Each number is 200 + 40 x the weight over its row's rms, rounded and kept within 0 to 999. Layers, rows and columns count from 0. The size before them is the row's rms in percent of the matrix's.

# o: layer 10 attention output (transposed), 512x512, rms 0.0405, rows 119-127,246-255, columns 320-383
# v: layer 10 attention value, 256x512, rms 0.027, rows 119-127, columns 320-383
# q: layer 10 attention query, 512x512, rms 0.0258, rows 256-281,384-409, columns 320-383
# k: layer 10 attention key, 256x512, rms 0.0258, rows 128-152, columns 320-383
o246,100,220,222,167,199,144,222,238,260,104,172,214,103,235,204,167,190,194,203,224,229,140,182,174,189,204,185,221,148,188,300,174,214,242,241,211,237,247,170,221,235,121,237,181,230,113,248,172,205,212,227,175,220,211,153,151,280,46,223,180,236,177,108,290,263
v119,096,146,144,136,214,213,189,217,228,117,176,253,266,144,180,187,204,195,163,207,191,204,215,171,211,208,168,247,250,267,228,170,226,225,251,262,184,189,190,268,187,191,157,96,302,183,203,193,114,183,233,185,179,144,192,213,222,220,221,165,222,266,177,174,249
o119,082,207,137,212,174,222,202,164,55,240,226,191,94,185,163,163,225,204,210,194,279,265,103,136,193,175,115,137,120,216,127,204,272,154,190,168,247,224,156,274,198,213,223,277,197,219,112,203,240,172,220,202,242,198,141,243,189,146,176,153,241,111,183,241,178
o247,106,214,179,184,176,229,230,162,110,256,204,180,194,155,192,213,237,196,240,196,232,239,96,214,259,196,114,175,172,210,141,214,271,170,208,163,240,229,138,234,212,270,215,230,174,218,147,225,238,164,241,240,251,147,142,193,187,175,177,159,234,143,215,227,237
v120,102,174,154,188,208,203,203,205,185,216,187,163,194,125,239,227,131,176,212,232,252,179,212,177,265,199,165,180,191,174,221,190,200,251,242,226,208,188,203,174,254,150,187,214,187,179,215,167,206,239,206,163,130,287,233,252,192,173,225,241,193,203,204,273,185
o120,088,231,164,246,162,141,220,196,222,117,139,197,190,246,181,215,230,148,168,167,183,199,211,183,237,174,152,239,205,208,234,243,203,251,222,180,266,123,287,173,202,188,221,226,162,219,170,273,188,216,205,217,227,139,180,154,204,211,165,182,227,182,212,178,154
o248,115,194,145,264,198,124,257,209,190,182,176,173,180,188,180,210,194,176,229,180,241,207,241,130,284,160,114,251,221,232,239,199,208,244,149,184,209,136,255,192,238,160,201,239,210,209,160,240,158,231,173,218,245,151,208,213,179,232,181,216,236,147,215,148,174
v121,097,215,272,236,207,199,236,114,172,215,253,133,177,215,243,246,267,171,224,274,190,195,210,218,218,219,154,150,229,210,205,176,136,128,158,246,179,153,231,204,147,208,191,191,196,189,212,236,239,227,159,170,192,185,169,171,217,129,229,176,241,245,166,202,208
o121,086,260,260,196,103,190,173,240,268,191,209,305,243,155,316,139,165,140,234,182,231,191,198,179,185,185,236,206,218,211,152,203,172,205,222,150,232,257,197,243,259,253,235,206,280,129,216,223,169,242,219,183,219,178,162,153,205,215,181,224,117,196,232,276,212
o249,109,238,179,194,181,183,211,198,275,141,220,263,201,164,289,129,193,202,254,159,259,206,190,223,223,218,161,194,234,204,178,197,139,211,202,188,172,246,160,241,232,258,169,218,280,128,185,237,195,241,151,224,219,199,179,165,224,215,156,219,94,176,192,246,198
v122,098,182,233,171,246,192,154,171,151,224,192,200,175,173,196,169,157,180,169,181,323,167,164,236,219,202,227,181,133,236,168,203,155,246,169,238,180,206,149,197,166,204,238,160,252,115,219,199,167,175,233,190,210,252,199,187,236,228,188,170,250,83,239,140,213
o122,091,121,171,245,246,207,199,212,222,239,149,211,232,219,201,181,190,227,249,229,177,234,202,187,225,176,136,170,236,175,193,155,243,196,189,161,222,222,212,242,244,208,196,247,277,200,153,186,193,239,180,195,242,165,150,202,202,172,189,228,209,195,221,216,145
o250,116,127,254,217,189,180,227,212,201,237,109,196,246,153,168,182,162,229,248,264,233,220,256,199,214,179,178,169,231,152,214,203,226,211,174,193,226,194,243,178,232,158,233,228,298,169,180,206,192,201,186,203,285,145,220,264,224,169,207,241,190,204,195,194,142
v123,097,232,193,187,169,170,182,141,159,317,155,216,198,184,226,235,264,141,106,209,235,249,250,180,225,186,200,245,242,230,276,171,223,208,179,218,223,235,237,221,201,205,168,145,122,213,161,94,239,167,251,181,144,174,204,206,244,264,168,252,140,163,161,188,202
o123,081,281,171,206,234,184,160,207,127,147,216,245,200,126,199,233,228,219,192,141,256,266,172,187,232,212,210,243,126,166,207,136,196,232,293,194,207,212,176,168,181,181,237,205,247,95,281,241,192,172,153,212,209,207,162,148,237,183,112,183,160,205,194,174,119
o251,106,224,180,195,176,173,192,187,162,195,262,268,232,186,146,188,224,261,141,108,244,266,163,171,307,242,165,202,205,224,149,193,161,234,273,253,202,183,122,138,155,197,248,164,203,131,264,205,152,139,141,250,164,198,161,172,216,172,130,209,212,191,194,215,171
v124,098,246,173,164,215,256,149,200,161,193,235,167,200,173,201,147,180,159,256,186,226,174,164,215,172,263,265,183,219,166,233,241,226,131,126,208,242,265,282,151,201,147,308,269,202,240,134,145,204,184,116,201,231,206,231,182,217,220,201,172,250,167,187,185,164
o124,090,166,260,199,204,178,224,235,242,222,173,221,150,166,185,166,225,206,171,173,143,140,165,211,186,199,257,259,238,134,169,252,199,211,193,224,166,180,188,137,184,189,205,230,163,188,205,183,228,188,182,215,214,161,181,172,140,251,256,185,214,285,159,234,238
o252,113,198,234,209,251,189,183,209,266,247,150,216,141,149,201,166,251,166,204,116,163,178,162,188,140,236,223,273,208,122,230,223,214,176,170,188,195,193,208,142,157,237,222,197,138,211,194,139,232,212,184,159,164,176,191,145,173,243,271,195,193,263,161,150,185
v125,098,205,165,205,156,214,212,240,180,221,245,251,143,181,134,232,187,265,198,250,187,236,179,306,173,178,143,251,287,231,253,215,202,176,144,144,177,192,111,231,182,183,178,243,235,212,150,178,180,237,221,201,184,165,232,246,200,261,181,136,163,265,211,216,184
o125,095,247,116,226,195,182,196,229,134,165,236,212,283,189,225,263,206,228,227,248,183,186,155,200,251,251,208,209,207,257,205,148,144,249,208,209,218,222,182,119,173,253,266,137,193,194,269,215,166,232,209,207,229,189,151,231,238,228,206,249,205,216,174,182,216
o253,100,232,154,178,207,183,196,216,129,185,220,174,262,177,236,203,158,218,174,208,185,189,231,170,190,206,226,183,196,192,187,156,174,246,226,231,224,163,178,154,197,223,301,143,224,226,321,209,164,279,201,174,260,271,155,220,286,203,224,244,187,236,216,176,223
v126,095,243,127,180,181,232,124,244,183,198,276,183,211,229,197,229,186,185,182,173,202,201,215,67,171,209,122,159,198,261,166,206,233,178,201,164,179,181,171,176,199,262,156,224,191,171,179,176,261,213,179,217,177,136,154,250,242,139,196,241,287,217,273,173,148
o126,084,199,279,236,188,190,187,285,214,275,139,187,187,162,195,195,217,183,222,162,254,157,170,208,188,240,174,228,204,171,207,312,195,148,177,168,214,240,218,175,188,191,218,151,179,151,206,146,117,212,167,208,239,168,201,211,150,231,243,207,144,172,154,141,130
o254,101,175,233,206,207,169,185,202,183,217,143,222,172,184,151,211,226,221,224,129,237,139,179,143,205,171,167,223,257,146,218,273,262,147,175,152,207,280,184,183,203,201,199,201,179,122,138,166,172,146,165,275,215,206,171,186,159,237,263,186,169,143,155,207,171
v127,100,262,182,167,195,262,249,221,183,124,252,172,251,222,187,243,271,182,209,155,136,180,140,180,248,105,204,183,216,170,170,145,152,130,164,168,221,222,262,217,269,174,175,160,200,201,169,141,129,190,172,158,182,194,195,172,198,156,234,194,143,163,214,124,162
o127,081,155,204,157,133,212,177,207,173,237,186,237,204,232,188,203,218,254,165,110,219,227,195,214,178,244,199,169,119,210,236,196,267,193,211,270,225,117,145,198,151,235,196,258,212,198,167,200,183,205,153,176,159,311,175,260,200,170,174,205,172,164,180,217,229
o255,109,137,149,173,156,164,181,224,212,196,198,240,214,193,173,200,161,178,225,130,259,222,172,193,146,211,175,169,172,202,185,171,200,179,175,226,238,120,115,170,219,153,217,238,162,200,207,234,125,172,107,250,158,280,161,223,235,188,200,201,183,229,231,237,249
q256,092,178,202,193,157,226,213,175,230,230,204,204,211,193,169,156,143,192,257,190,156,163,138,189,101,121,259,170,154,215,153,120,132,111,150,210,184,187,213,259,230,218,240,187,189,171,255,239,173,159,175,215,193,209,167,130,147,188,160,124,210,238,175,199,285
q384,098,157,175,173,201,153,259,210,186,211,179,155,249,180,139,161,131,151,190,205,189,186,195,219,145,226,258,155,201,223,231,146,115,97,157,236,140,232,197,213,209,175,258,174,148,165,232,212,259,174,240,183,125,172,229,166,92,161,175,112,177,251,221,272,218
k128,095,142,182,191,195,255,250,165,139,227,192,215,248,186,237,251,216,163,199,214,212,194,166,202,182,185,157,162,215,236,228,178,157,160,160,145,163,252,254,212,223,167,274,146,169,217,222,212,198,255,248,202,171,128,226,254,200,231,174,202,247,247,170,160,250
q257,094,166,240,233,173,210,218,179,154,170,139,182,215,261,173,210,176,233,143,163,132,239,284,168,201,178,260,179,174,158,205,128,120,195,192,266,243,196,137,239,183,164,225,217,204,109,177,211,219,179,168,135,235,225,159,172,202,246,109,261,165,224,205,182,167
q385,097,152,243,196,274,245,181,177,82,195,252,175,227,230,156,240,153,167,210,206,121,261,250,166,167,203,267,145,174,171,229,193,204,204,148,265,232,216,202,154,122,167,179,260,205,150,131,199,256,179,172,194,263,209,201,173,275,166,151,264,195,224,180,135,172
k129,095,144,224,145,189,230,164,152,184,159,199,106,208,225,191,144,170,184,199,194,122,211,235,110,170,165,233,183,220,161,204,193,141,178,221,198,201,197,226,220,228,243,226,131,290,130,283,158,230,216,193,224,260,163,273,202,215,190,118,242,210,268,159,164,265
q258,093,183,182,210,188,244,215,189,180,177,199,148,210,239,161,250,162,173,228,159,227,197,249,188,226,221,127,240,230,154,198,200,211,206,193,221,234,164,102,234,195,264,214,227,291,217,240,225,186,168,189,163,266,201,247,264,194,174,170,259,146,224,141,156,162
q386,097,146,207,299,195,203,170,141,237,152,166,190,220,281,143,170,240,225,191,163,214,205,254,223,312,168,141,156,156,207,244,212,172,170,147,240,265,146,211,289,144,207,172,207,318,92,202,222,168,163,225,240,225,146,234,190,189,151,218,250,253,189,215,178,230
k130,092,243,209,280,129,198,173,224,214,158,118,179,188,152,168,169,238,181,211,95,215,185,201,186,189,133,212,188,217,134,180,186,159,134,190,194,216,183,203,222,178,220,221,141,211,206,191,198,255,223,167,237,254,276,144,190,147,194,247,207,179,236,157,261,133
q259,099,206,223,188,255,192,213,168,189,186,226,200,198,172,311,223,177,247,183,217,215,174,211,122,185,173,215,193,235,251,215,228,204,191,219,201,194,187,145,205,83,201,215,218,263,201,122,237,191,156,178,171,176,247,189,233,223,192,244,263,186,252,125,177,162
q387,101,162,231,250,280,217,208,169,207,150,193,209,256,131,233,186,243,184,187,222,234,169,144,198,160,223,193,136,191,220,153,211,232,218,194,217,256,217,251,214,238,202,194,155,196,242,186,167,158,186,200,150,239,219,205,165,224,204,219,192,229,286,211,210,221
k131,104,222,198,184,227,152,238,196,184,156,203,186,201,192,238,209,205,138,167,137,124,205,165,191,261,231,147,213,254,247,166,177,276,133,285,189,166,221,197,218,213,217,262,221,188,182,199,199,147,158,181,199,202,194,187,218,202,164,169,218,195,186,183,147,182
q260,096,213,232,199,225,131,307,203,163,223,222,174,229,260,207,239,154,109,286,276,131,196,218,224,217,160,216,236,211,168,207,243,203,209,135,127,288,199,229,213,227,230,250,190,178,182,224,252,229,242,202,225,188,200,206,188,209,158,118,251,176,205,195,187,253
q388,102,171,186,230,238,198,153,234,197,228,252,228,202,234,234,202,210,252,296,200,157,260,278,192,255,236,242,175,263,100,263,256,209,208,206,201,143,235,199,220,149,139,229,233,169,75,215,228,190,244,125,176,256,266,221,161,187,174,102,254,190,178,200,168,136
k132,098,214,221,198,204,162,172,212,160,187,125,148,228,174,153,230,212,290,181,196,180,274,243,232,211,200,268,172,208,165,208,184,78,188,136,146,180,194,174,255,167,254,224,163,221,151,190,157,166,150,127,232,206,162,262,233,195,184,208,198,242,182,198,214,178
q261,091,212,184,226,210,190,236,239,183,190,231,162,190,222,290,231,190,128,200,223,291,207,252,230,282,150,205,164,222,273,244,221,223,200,175,208,202,261,184,198,199,172,140,186,182,206,216,249,234,172,234,219,129,210,251,187,176,208,158,219,152,179,214,221,200
q389,099,231,232,126,234,202,229,142,173,219,313,179,189,218,209,178,224,152,183,243,279,196,195,172,255,299,175,197,214,223,256,199,168,130,112,219,154,260,178,163,240,234,152,142,212,223,183,187,209,236,278,227,139,242,184,228,254,233,148,253,174,141,254,234,208
k133,096,187,215,280,188,111,182,137,151,182,238,184,212,200,191,157,211,229,171,266,232,86,241,194,202,206,263,167,175,158,201,196,204,196,197,278,186,254,176,191,256,271,187,258,213,216,206,246,225,172,195,273,308,212,164,208,200,111,234,194,216,136,108,184,213
q262,089,230,254,200,225,154,208,160,183,236,196,290,246,188,198,231,233,183,215,201,194,224,253,246,244,227,167,178,209,172,207,226,150,237,169,174,214,254,183,224,275,223,174,161,216,188,200,222,220,180,140,156,200,204,231,195,178,237,248,264,203,211,212,219,223
q390,115,195,248,231,235,196,237,166,230,229,208,263,183,205,214,255,222,167,222,190,209,244,250,157,191,191,247,173,153,164,161,114,188,176,169,160,225,245,165,138,230,182,76,184,295,165,187,220,223,186,258,167,206,146,238,223,156,215,242,225,218,151,227,207,217
k134,102,207,255,143,229,190,212,175,164,301,164,176,210,209,150,201,197,262,220,159,168,213,182,195,255,215,234,178,176,211,234,190,194,111,171,286,188,214,206,247,246,218,208,240,261,217,127,206,243,251,159,158,230,213,235,232,218,186,176,152,236,192,247,180,214
q263,100,167,243,239,202,195,182,185,202,143,146,179,232,288,242,269,229,198,154,234,143,184,245,174,191,197,163,223,241,168,157,124,167,200,174,223,237,245,147,262,152,154,158,167,212,189,182,188,190,200,145,169,215,200,249,167,296,161,259,209,213,258,132,48,145
q391,098,216,145,205,248,237,158,229,178,159,188,200,219,284,160,220,203,220,183,166,197,250,213,198,187,206,133,291,208,189,219,204,187,234,206,279,193,229,177,267,225,177,150,186,158,142,203,226,206,176,189,150,260,162,131,165,190,145,147,191,175,185,182,102,148
k135,097,211,210,88,181,143,158,186,261,168,225,214,222,226,127,189,202,169,249,215,220,145,259,206,191,246,265,183,164,157,160,220,178,223,176,283,210,197,183,234,135,234,123,155,177,115,121,165,229,179,209,201,166,259,143,160,185,117,154,146,232,206,222,176,153
q264,089,154,243,195,228,172,246,157,213,156,211,176,162,203,230,175,188,218,114,192,190,133,206,247,220,209,227,102,225,193,220,231,231,184,156,175,193,80,205,248,183,228,191,169,210,156,188,223,142,184,206,185,193,231,185,151,238,235,156,189,247,184,144,188,135
q392,094,171,258,220,199,299,155,182,151,219,178,142,211,196,199,201,156,131,219,218,231,205,136,211,170,182,172,135,239,197,229,199,154,157,217,191,184,132,236,212,240,215,233,163,198,157,177,128,224,225,205,158,166,191,209,129,202,151,196,186,135,202,187,168,266
k136,090,198,228,159,211,206,175,200,232,246,201,149,216,236,190,198,162,198,233,232,226,113,164,110,185,272,196,207,215,188,193,203,221,212,186,130,204,36,227,128,236,220,183,241,188,171,229,173,158,219,187,202,173,210,247,232,186,193,113,122,241,204,307,170,181
q265,094,210,208,177,209,237,274,247,166,206,231,204,176,159,201,206,185,128,177,217,225,150,111,179,173,209,222,199,226,173,270,172,212,163,198,225,153,246,234,231,234,224,123,199,243,241,239,105,124,164,221,157,166,157,189,235,227,154,257,158,256,193,117,196,151
q393,104,187,168,232,215,263,158,175,182,176,235,237,171,193,237,219,207,198,163,201,172,197,248,223,228,160,181,177,234,230,245,199,334,229,234,226,175,248,179,233,243,184,271,205,176,238,160,148,169,220,284,177,237,192,173,178,182,184,150,210,208,138,123,202,197
k137,097,217,180,166,185,272,190,300,191,189,136,182,134,231,238,243,179,208,168,149,217,130,192,252,212,192,210,140,273,160,172,225,211,210,196,135,151,142,191,141,199,199,211,165,226,194,237,220,129,218,257,213,183,214,229,232,223,227,190,216,270,241,164,134,169
q266,093,184,204,148,196,178,151,259,250,248,212,185,212,121,143,213,222,180,199,202,212,225,223,185,161,229,183,175,225,238,243,137,195,201,157,183,230,239,232,214,210,251,208,136,233,177,240,203,97,128,150,236,215,213,201,269,164,208,254,161,171,246,96,240,159
q394,102,138,165,208,193,197,232,241,230,223,204,221,203,216,207,215,203,161,300,145,229,299,180,272,149,204,102,274,202,192,226,178,154,257,196,201,194,226,218,200,241,169,202,157,185,257,121,178,158,149,124,204,211,179,161,238,153,183,253,126,183,207,136,217,188
k138,098,200,252,133,100,179,213,230,156,162,219,229,219,270,280,248,180,183,217,172,198,133,198,189,147,246,170,138,195,282,157,245,189,230,207,271,160,161,204,205,157,183,163,118,161,149,235,252,109,212,253,166,157,151,173,227,147,273,235,211,203,237,164,184,199
q267,094,260,214,212,211,290,227,233,220,195,177,176,217,202,213,190,230,190,188,241,138,215,150,195,191,151,221,159,213,200,210,288,200,194,193,174,137,169,184,170,255,174,243,267,202,170,164,248,247,131,167,187,188,241,209,233,206,147,305,193,255,185,131,284,189
q395,097,229,149,189,170,211,179,303,195,240,152,186,144,165,248,166,232,244,153,250,202,233,203,127,193,163,221,204,137,211,222,201,181,186,170,253,150,109,154,203,136,150,265,290,213,256,109,221,258,221,219,207,155,219,212,233,203,194,247,197,256,252,198,278,148
k139,090,171,202,209,288,291,221,137,200,200,199,238,273,173,225,280,224,171,258,299,187,188,118,209,207,117,249,202,186,177,164,235,190,164,231,216,199,139,102,226,247,160,173,279,210,186,125,240,251,168,228,187,125,170,217,162,245,194,250,226,227,249,240,184,242
q268,093,241,177,177,94,172,200,281,192,218,232,196,223,232,111,204,205,272,204,197,249,202,213,179,201,247,169,147,202,166,215,170,225,242,239,191,227,197,198,199,255,243,232,167,237,250,185,170,210,160,218,218,226,216,256,226,191,132,275,222,173,215,139,176,174
q396,109,218,199,235,173,109,204,171,199,215,236,189,171,158,152,250,179,221,217,229,260,260,210,200,188,217,176,187,172,186,128,230,258,151,287,210,204,167,208,240,225,272,216,148,185,239,180,194,225,202,239,239,197,153,233,199,224,82,260,140,155,227,291,228,232
k140,103,219,146,140,232,182,153,236,199,228,170,210,249,269,228,252,143,216,190,173,191,199,165,211,205,233,234,176,203,186,264,232,236,249,262,136,231,172,126,246,244,201,152,230,238,231,227,168,235,278,218,201,214,231,183,227,204,178,246,191,198,182,207,191,231
q269,091,248,180,227,228,242,219,259,216,208,169,250,209,262,173,176,208,262,237,177,226,148,206,246,165,262,165,219,237,115,148,200,186,204,220,238,244,198,194,153,205,241,127,191,187,134,166,187,139,167,198,159,201,167,244,217,232,220,221,260,206,155,233,186,161
q397,101,133,211,198,195,200,138,221,178,236,132,214,221,247,154,218,193,240,232,185,262,151,205,189,242,183,163,230,221,113,195,191,207,229,227,271,191,200,124,244,170,243,221,125,204,168,125,206,132,196,214,111,189,194,220,178,199,170,244,245,212,186,247,229,205
k141,096,182,251,238,217,162,191,233,259,169,193,238,139,247,131,209,223,156,228,265,198,107,248,198,248,196,175,199,184,156,178,230,165,205,218,217,264,293,132,172,200,228,197,110,200,204,197,274,183,191,251,203,183,203,226,236,154,193,294,176,207,196,194,244,145
q270,113,177,145,147,170,176,226,238,226,188,198,147,199,164,145,156,171,209,101,180,238,213,151,186,151,200,205,153,186,297,173,158,164,229,182,219,164,261,245,137,279,231,211,275,184,226,222,219,231,231,256,216,205,202,156,144,145,265,186,197,258,144,220,187,223
q398,094,226,177,136,171,197,185,259,239,219,186,159,163,153,107,128,184,167,184,197,247,211,221,208,179,180,280,154,214,244,168,246,190,202,122,166,143,220,207,193,258,243,215,266,121,230,212,202,266,210,224,277,199,233,218,150,203,221,206,228,196,131,232,212,195
k142,099,206,132,233,180,175,224,163,271,178,195,170,204,244,169,214,163,181,143,249,182,179,153,176,175,234,215,257,239,168,186,181,216,277,238,225,163,272,186,257,246,230,143,216,201,159,189,209,189,175,189,202,191,202,138,204,196,141,183,170,189,171,138,187,195
q271,088,256,232,256,233,176,226,177,223,184,164,222,210,216,173,199,187,299,283,179,209,238,121,240,235,199,181,220,218,193,210,245,201,194,163,189,88,217,168,237,148,215,150,167,163,149,208,219,214,168,235,194,175,160,285,163,165,158,172,170,246,204,233,189,248
q399,107,255,182,204,242,206,186,193,200,214,177,228,253,254,202,207,204,155,179,189,214,174,183,240,241,195,180,189,224,198,201,225,217,207,205,266,212,212,146,249,198,152,201,225,153,205,208,160,244,199,281,238,193,196,215,146,199,206,134,117,182,132,198,182,240
k143,096,158,180,195,190,291,222,203,249,205,245,187,187,238,224,166,152,204,224,254,233,220,209,136,178,230,200,243,231,68,177,278,231,178,104,245,167,160,201,185,180,215,229,193,168,165,196,247,168,262,245,168,168,175,237,231,238,171,155,217,198,222,219,214,271
q272,095,232,177,166,212,216,160,211,281,202,251,237,235,191,159,218,162,201,205,200,196,193,232,156,253,190,224,208,205,229,212,265,221,228,233,219,194,213,245,201,215,158,207,216,188,236,227,168,217,181,174,189,209,212,193,201,199,209,167,222,149,148,231,163,157
q400,105,208,238,220,221,258,214,167,171,242,213,204,234,239,209,207,185,203,194,128,229,194,223,137,233,241,152,135,235,187,202,218,201,221,221,177,227,215,278,262,155,165,108,242,176,187,237,211,177,251,185,208,150,204,231,279,173,297,179,225,175,217,251,221,132
k144,100,152,201,220,267,142,172,218,188,195,240,200,157,192,236,150,176,177,191,183,194,221,150,195,279,112,262,221,177,229,185,173,215,194,144,177,211,246,216,213,197,209,207,186,200,230,205,229,174,179,116,213,136,256,227,227,174,148,153,247,93,206,222,219,176
q273,089,201,236,217,242,197,203,260,259,199,273,212,201,224,226,170,217,174,219,169,198,248,198,191,230,289,183,187,216,230,181,193,143,216,193,241,215,182,212,189,238,184,152,167,204,129,165,184,240,240,134,275,188,204,207,197,191,217,237,215,204,279,304,167,169
q401,095,262,148,226,137,173,217,229,202,200,200,244,228,187,197,162,207,190,214,168,230,203,249,179,162,217,212,212,161,219,189,148,163,190,144,198,254,174,244,205,195,170,149,237,267,228,181,226,237,169,159,228,171,195,243,176,174,145,213,241,58,158,197,231,218
k145,090,195,59,141,163,205,228,240,246,248,191,212,249,216,223,239,175,236,194,205,290,239,242,149,189,213,174,173,180,241,266,220,189,240,213,192,181,168,193,208,199,258,224,220,161,187,202,174,252,237,227,210,136,169,224,224,185,176,203,231,181,215,221,168,184
q274,088,221,177,233,181,150,191,202,205,218,229,154,182,258,216,234,199,197,205,164,192,154,138,173,203,218,297,165,136,230,269,180,226,253,164,211,239,216,270,155,159,188,131,243,170,277,249,173,231,192,182,235,270,269,229,186,182,176,176,94,212,268,195,246,247
q402,101,231,257,198,149,195,185,127,226,198,178,210,180,227,167,195,181,206,240,156,167,169,211,157,212,190,276,252,169,267,214,144,225,201,231,212,173,243,246,144,143,186,212,284,153,208,196,173,263,192,230,223,112,211,219,210,141,160,199,254,220,221,207,243,193
k146,101,199,142,301,236,161,234,80,253,146,219,177,258,164,243,235,227,221,197,211,197,175,214,197,275,156,183,221,199,276,174,136,149,245,224,241,257,179,204,123,153,242,193,166,225,239,157,216,187,222,210,165,196,180,152,219,198,191,253,276,205,176,123,206,182
q275,086,238,261,224,242,319,195,172,158,107,227,201,277,190,235,216,254,175,205,173,113,231,132,161,288,186,212,172,285,188,196,141,207,197,184,178,108,164,242,162,132,191,269,246,204,231,191,171,147,176,192,149,168,183,216,236,148,178,219,156,244,135,197,161,189
q403,103,205,189,180,198,291,177,129,148,162,219,181,229,212,163,215,181,176,245,223,120,224,71,211,265,198,232,231,276,156,224,225,260,155,205,238,150,224,195,173,213,161,108,223,192,245,226,198,199,215,140,218,171,170,140,232,198,177,160,169,207,154,256,245,235
k147,092,229,221,160,288,165,212,152,147,185,197,215,219,193,225,182,124,249,302,157,137,256,170,190,243,193,255,180,268,165,218,264,164,112,151,231,244,240,211,211,240,223,158,123,192,230,235,142,140,180,229,159,215,147,162,244,252,160,185,175,275,205,153,253,204
q276,094,165,196,208,114,245,248,194,117,165,212,187,237,191,187,173,177,189,224,285,188,210,242,222,161,173,170,182,194,204,156,213,219,199,235,187,248,231,241,203,237,249,138,177,151,180,161,277,104,260,160,215,162,171,199,135,204,220,210,212,197,252,138,157,172
q404,096,184,203,221,134,241,185,182,168,114,178,199,291,197,188,163,149,213,248,233,203,197,275,152,212,132,150,229,229,229,152,218,216,200,178,207,193,196,244,163,238,179,160,252,213,176,232,275,220,271,155,155,157,195,174,182,258,233,219,230,238,264,126,144,182
k148,090,235,242,255,127,145,205,205,178,203,216,160,229,202,278,176,146,264,246,220,170,261,258,233,215,215,198,261,179,251,174,192,166,171,124,167,248,211,229,293,265,170,226,272,185,156,234,213,161,226,160,224,137,211,164,148,219,152,152,196,134,199,224,132,201
q277,092,176,161,208,109,198,167,152,238,111,253,196,172,165,198,143,158,179,186,205,259,125,219,175,210,194,153,225,236,282,154,286,211,230,333,189,248,222,176,165,195,193,223,249,193,169,257,228,202,159,148,226,183,205,257,156,111,103,141,157,203,206,241,166,216
q405,107,137,264,156,161,207,216,191,150,166,165,191,151,191,142,155,140,203,223,207,205,194,205,147,156,223,278,162,227,256,172,277,224,183,238,188,251,221,191,249,177,121,216,245,234,199,184,174,150,154,233,208,213,199,204,259,147,166,156,206,180,204,296,219,139
k149,103,220,200,223,208,141,226,179,182,165,207,191,218,203,218,236,188,255,218,192,205,246,253,144,221,303,205,123,196,232,303,280,211,194,152,159,230,219,176,192,167,137,110,233,235,248,216,166,150,275,165,227,206,226,185,220,151,258,205,170,151,267,201,228,149
q278,092,191,208,253,234,170,180,216,146,183,169,170,213,188,122,148,275,294,165,229,148,182,196,217,153,175,255,211,238,180,271,262,227,194,199,187,230,206,188,221,105,292,174,207,135,297,234,166,153,131,199,181,224,236,152,112,188,227,221,184,194,267,224,231,185
q406,103,184,191,197,218,187,251,256,194,139,201,207,90,195,215,149,191,240,136,244,148,232,222,202,220,203,255,210,221,186,187,259,256,216,210,196,181,214,205,238,213,250,223,184,157,293,221,171,160,189,160,255,186,221,153,179,132,224,231,236,173,165,196,221,204
k150,102,262,181,200,149,240,266,247,213,111,221,148,97,299,209,186,166,195,204,252,267,183,249,146,203,188,137,200,173,206,213,187,220,192,210,194,233,244,161,233,207,186,200,190,177,231,174,236,122,218,149,90,230,166,228,194,253,217,130,215,179,171,191,216,232
q279,092,236,185,291,158,176,260,232,157,164,269,179,228,255,123,171,209,243,233,189,220,265,156,264,202,190,206,187,266,212,217,155,202,232,260,161,155,232,144,212,198,171,221,184,188,226,168,189,275,168,236,276,253,206,180,227,201,178,239,190,198,179,228,247,218
q407,101,230,182,229,143,181,204,202,174,200,269,168,197,234,148,233,206,239,270,201,157,247,180,284,150,219,210,248,226,126,207,160,213,264,201,153,132,176,192,208,227,228,235,159,224,231,211,162,202,169,190,286,180,235,210,152,189,172,200,156,144,140,162,259,133
k151,098,199,198,155,179,184,239,161,185,173,179,186,122,221,214,222,183,201,216,222,177,148,261,210,182,262,168,88,184,204,157,152,244,161,184,170,204,175,203,231,279,205,206,178,288,196,202,230,269,137,266,185,173,216,181,190,190,210,243,196,166,191,184,175,166
q280,094,235,169,225,175,155,197,244,235,205,239,147,188,285,183,208,227,187,117,144,194,159,156,137,288,258,267,186,169,307,234,205,173,149,208,206,189,181,134,210,183,232,207,206,211,220,194,179,268,165,191,206,226,245,165,196,204,204,243,217,180,207,201,214,197
q408,095,204,147,199,180,233,114,156,251,137,215,213,186,194,183,190,213,173,232,181,182,196,175,233,254,213,201,140,165,285,287,192,223,210,276,278,138,240,142,247,169,172,292,195,210,209,178,194,285,161,173,188,236,224,140,191,204,212,123,269,254,180,212,230,212
k152,088,213,205,245,179,224,244,164,262,167,315,205,206,236,155,197,274,196,210,207,195,168,177,217,199,274,185,235,179,227,236,229,209,209,225,191,267,241,273,264,198,200,188,199,159,156,113,243,250,198,209,196,256,234,267,165,202,206,169,155,213,164,187,253,202
q281,092,197,214,183,177,217,194,268,183,199,146,251,185,246,177,188,220,142,115,194,127,149,160,224,132,214,205,204,182,214,227,179,260,264,191,200,258,197,198,189,257,160,218,241,163,226,178,249,242,276,204,172,248,237,262,225,192,147,181,240,195,197,180,163,251
q409,091,218,217,175,183,281,206,179,184,137,141,231,233,176,179,209,222,190,223,242,170,210,168,224,154,225,239,188,212,194,204,234,233,244,243,184,249,232,289,226,256,186,254,232,210,197,186,213,239,249,184,229,282,220,271,227,217,189,174,209,205,264,223,140,174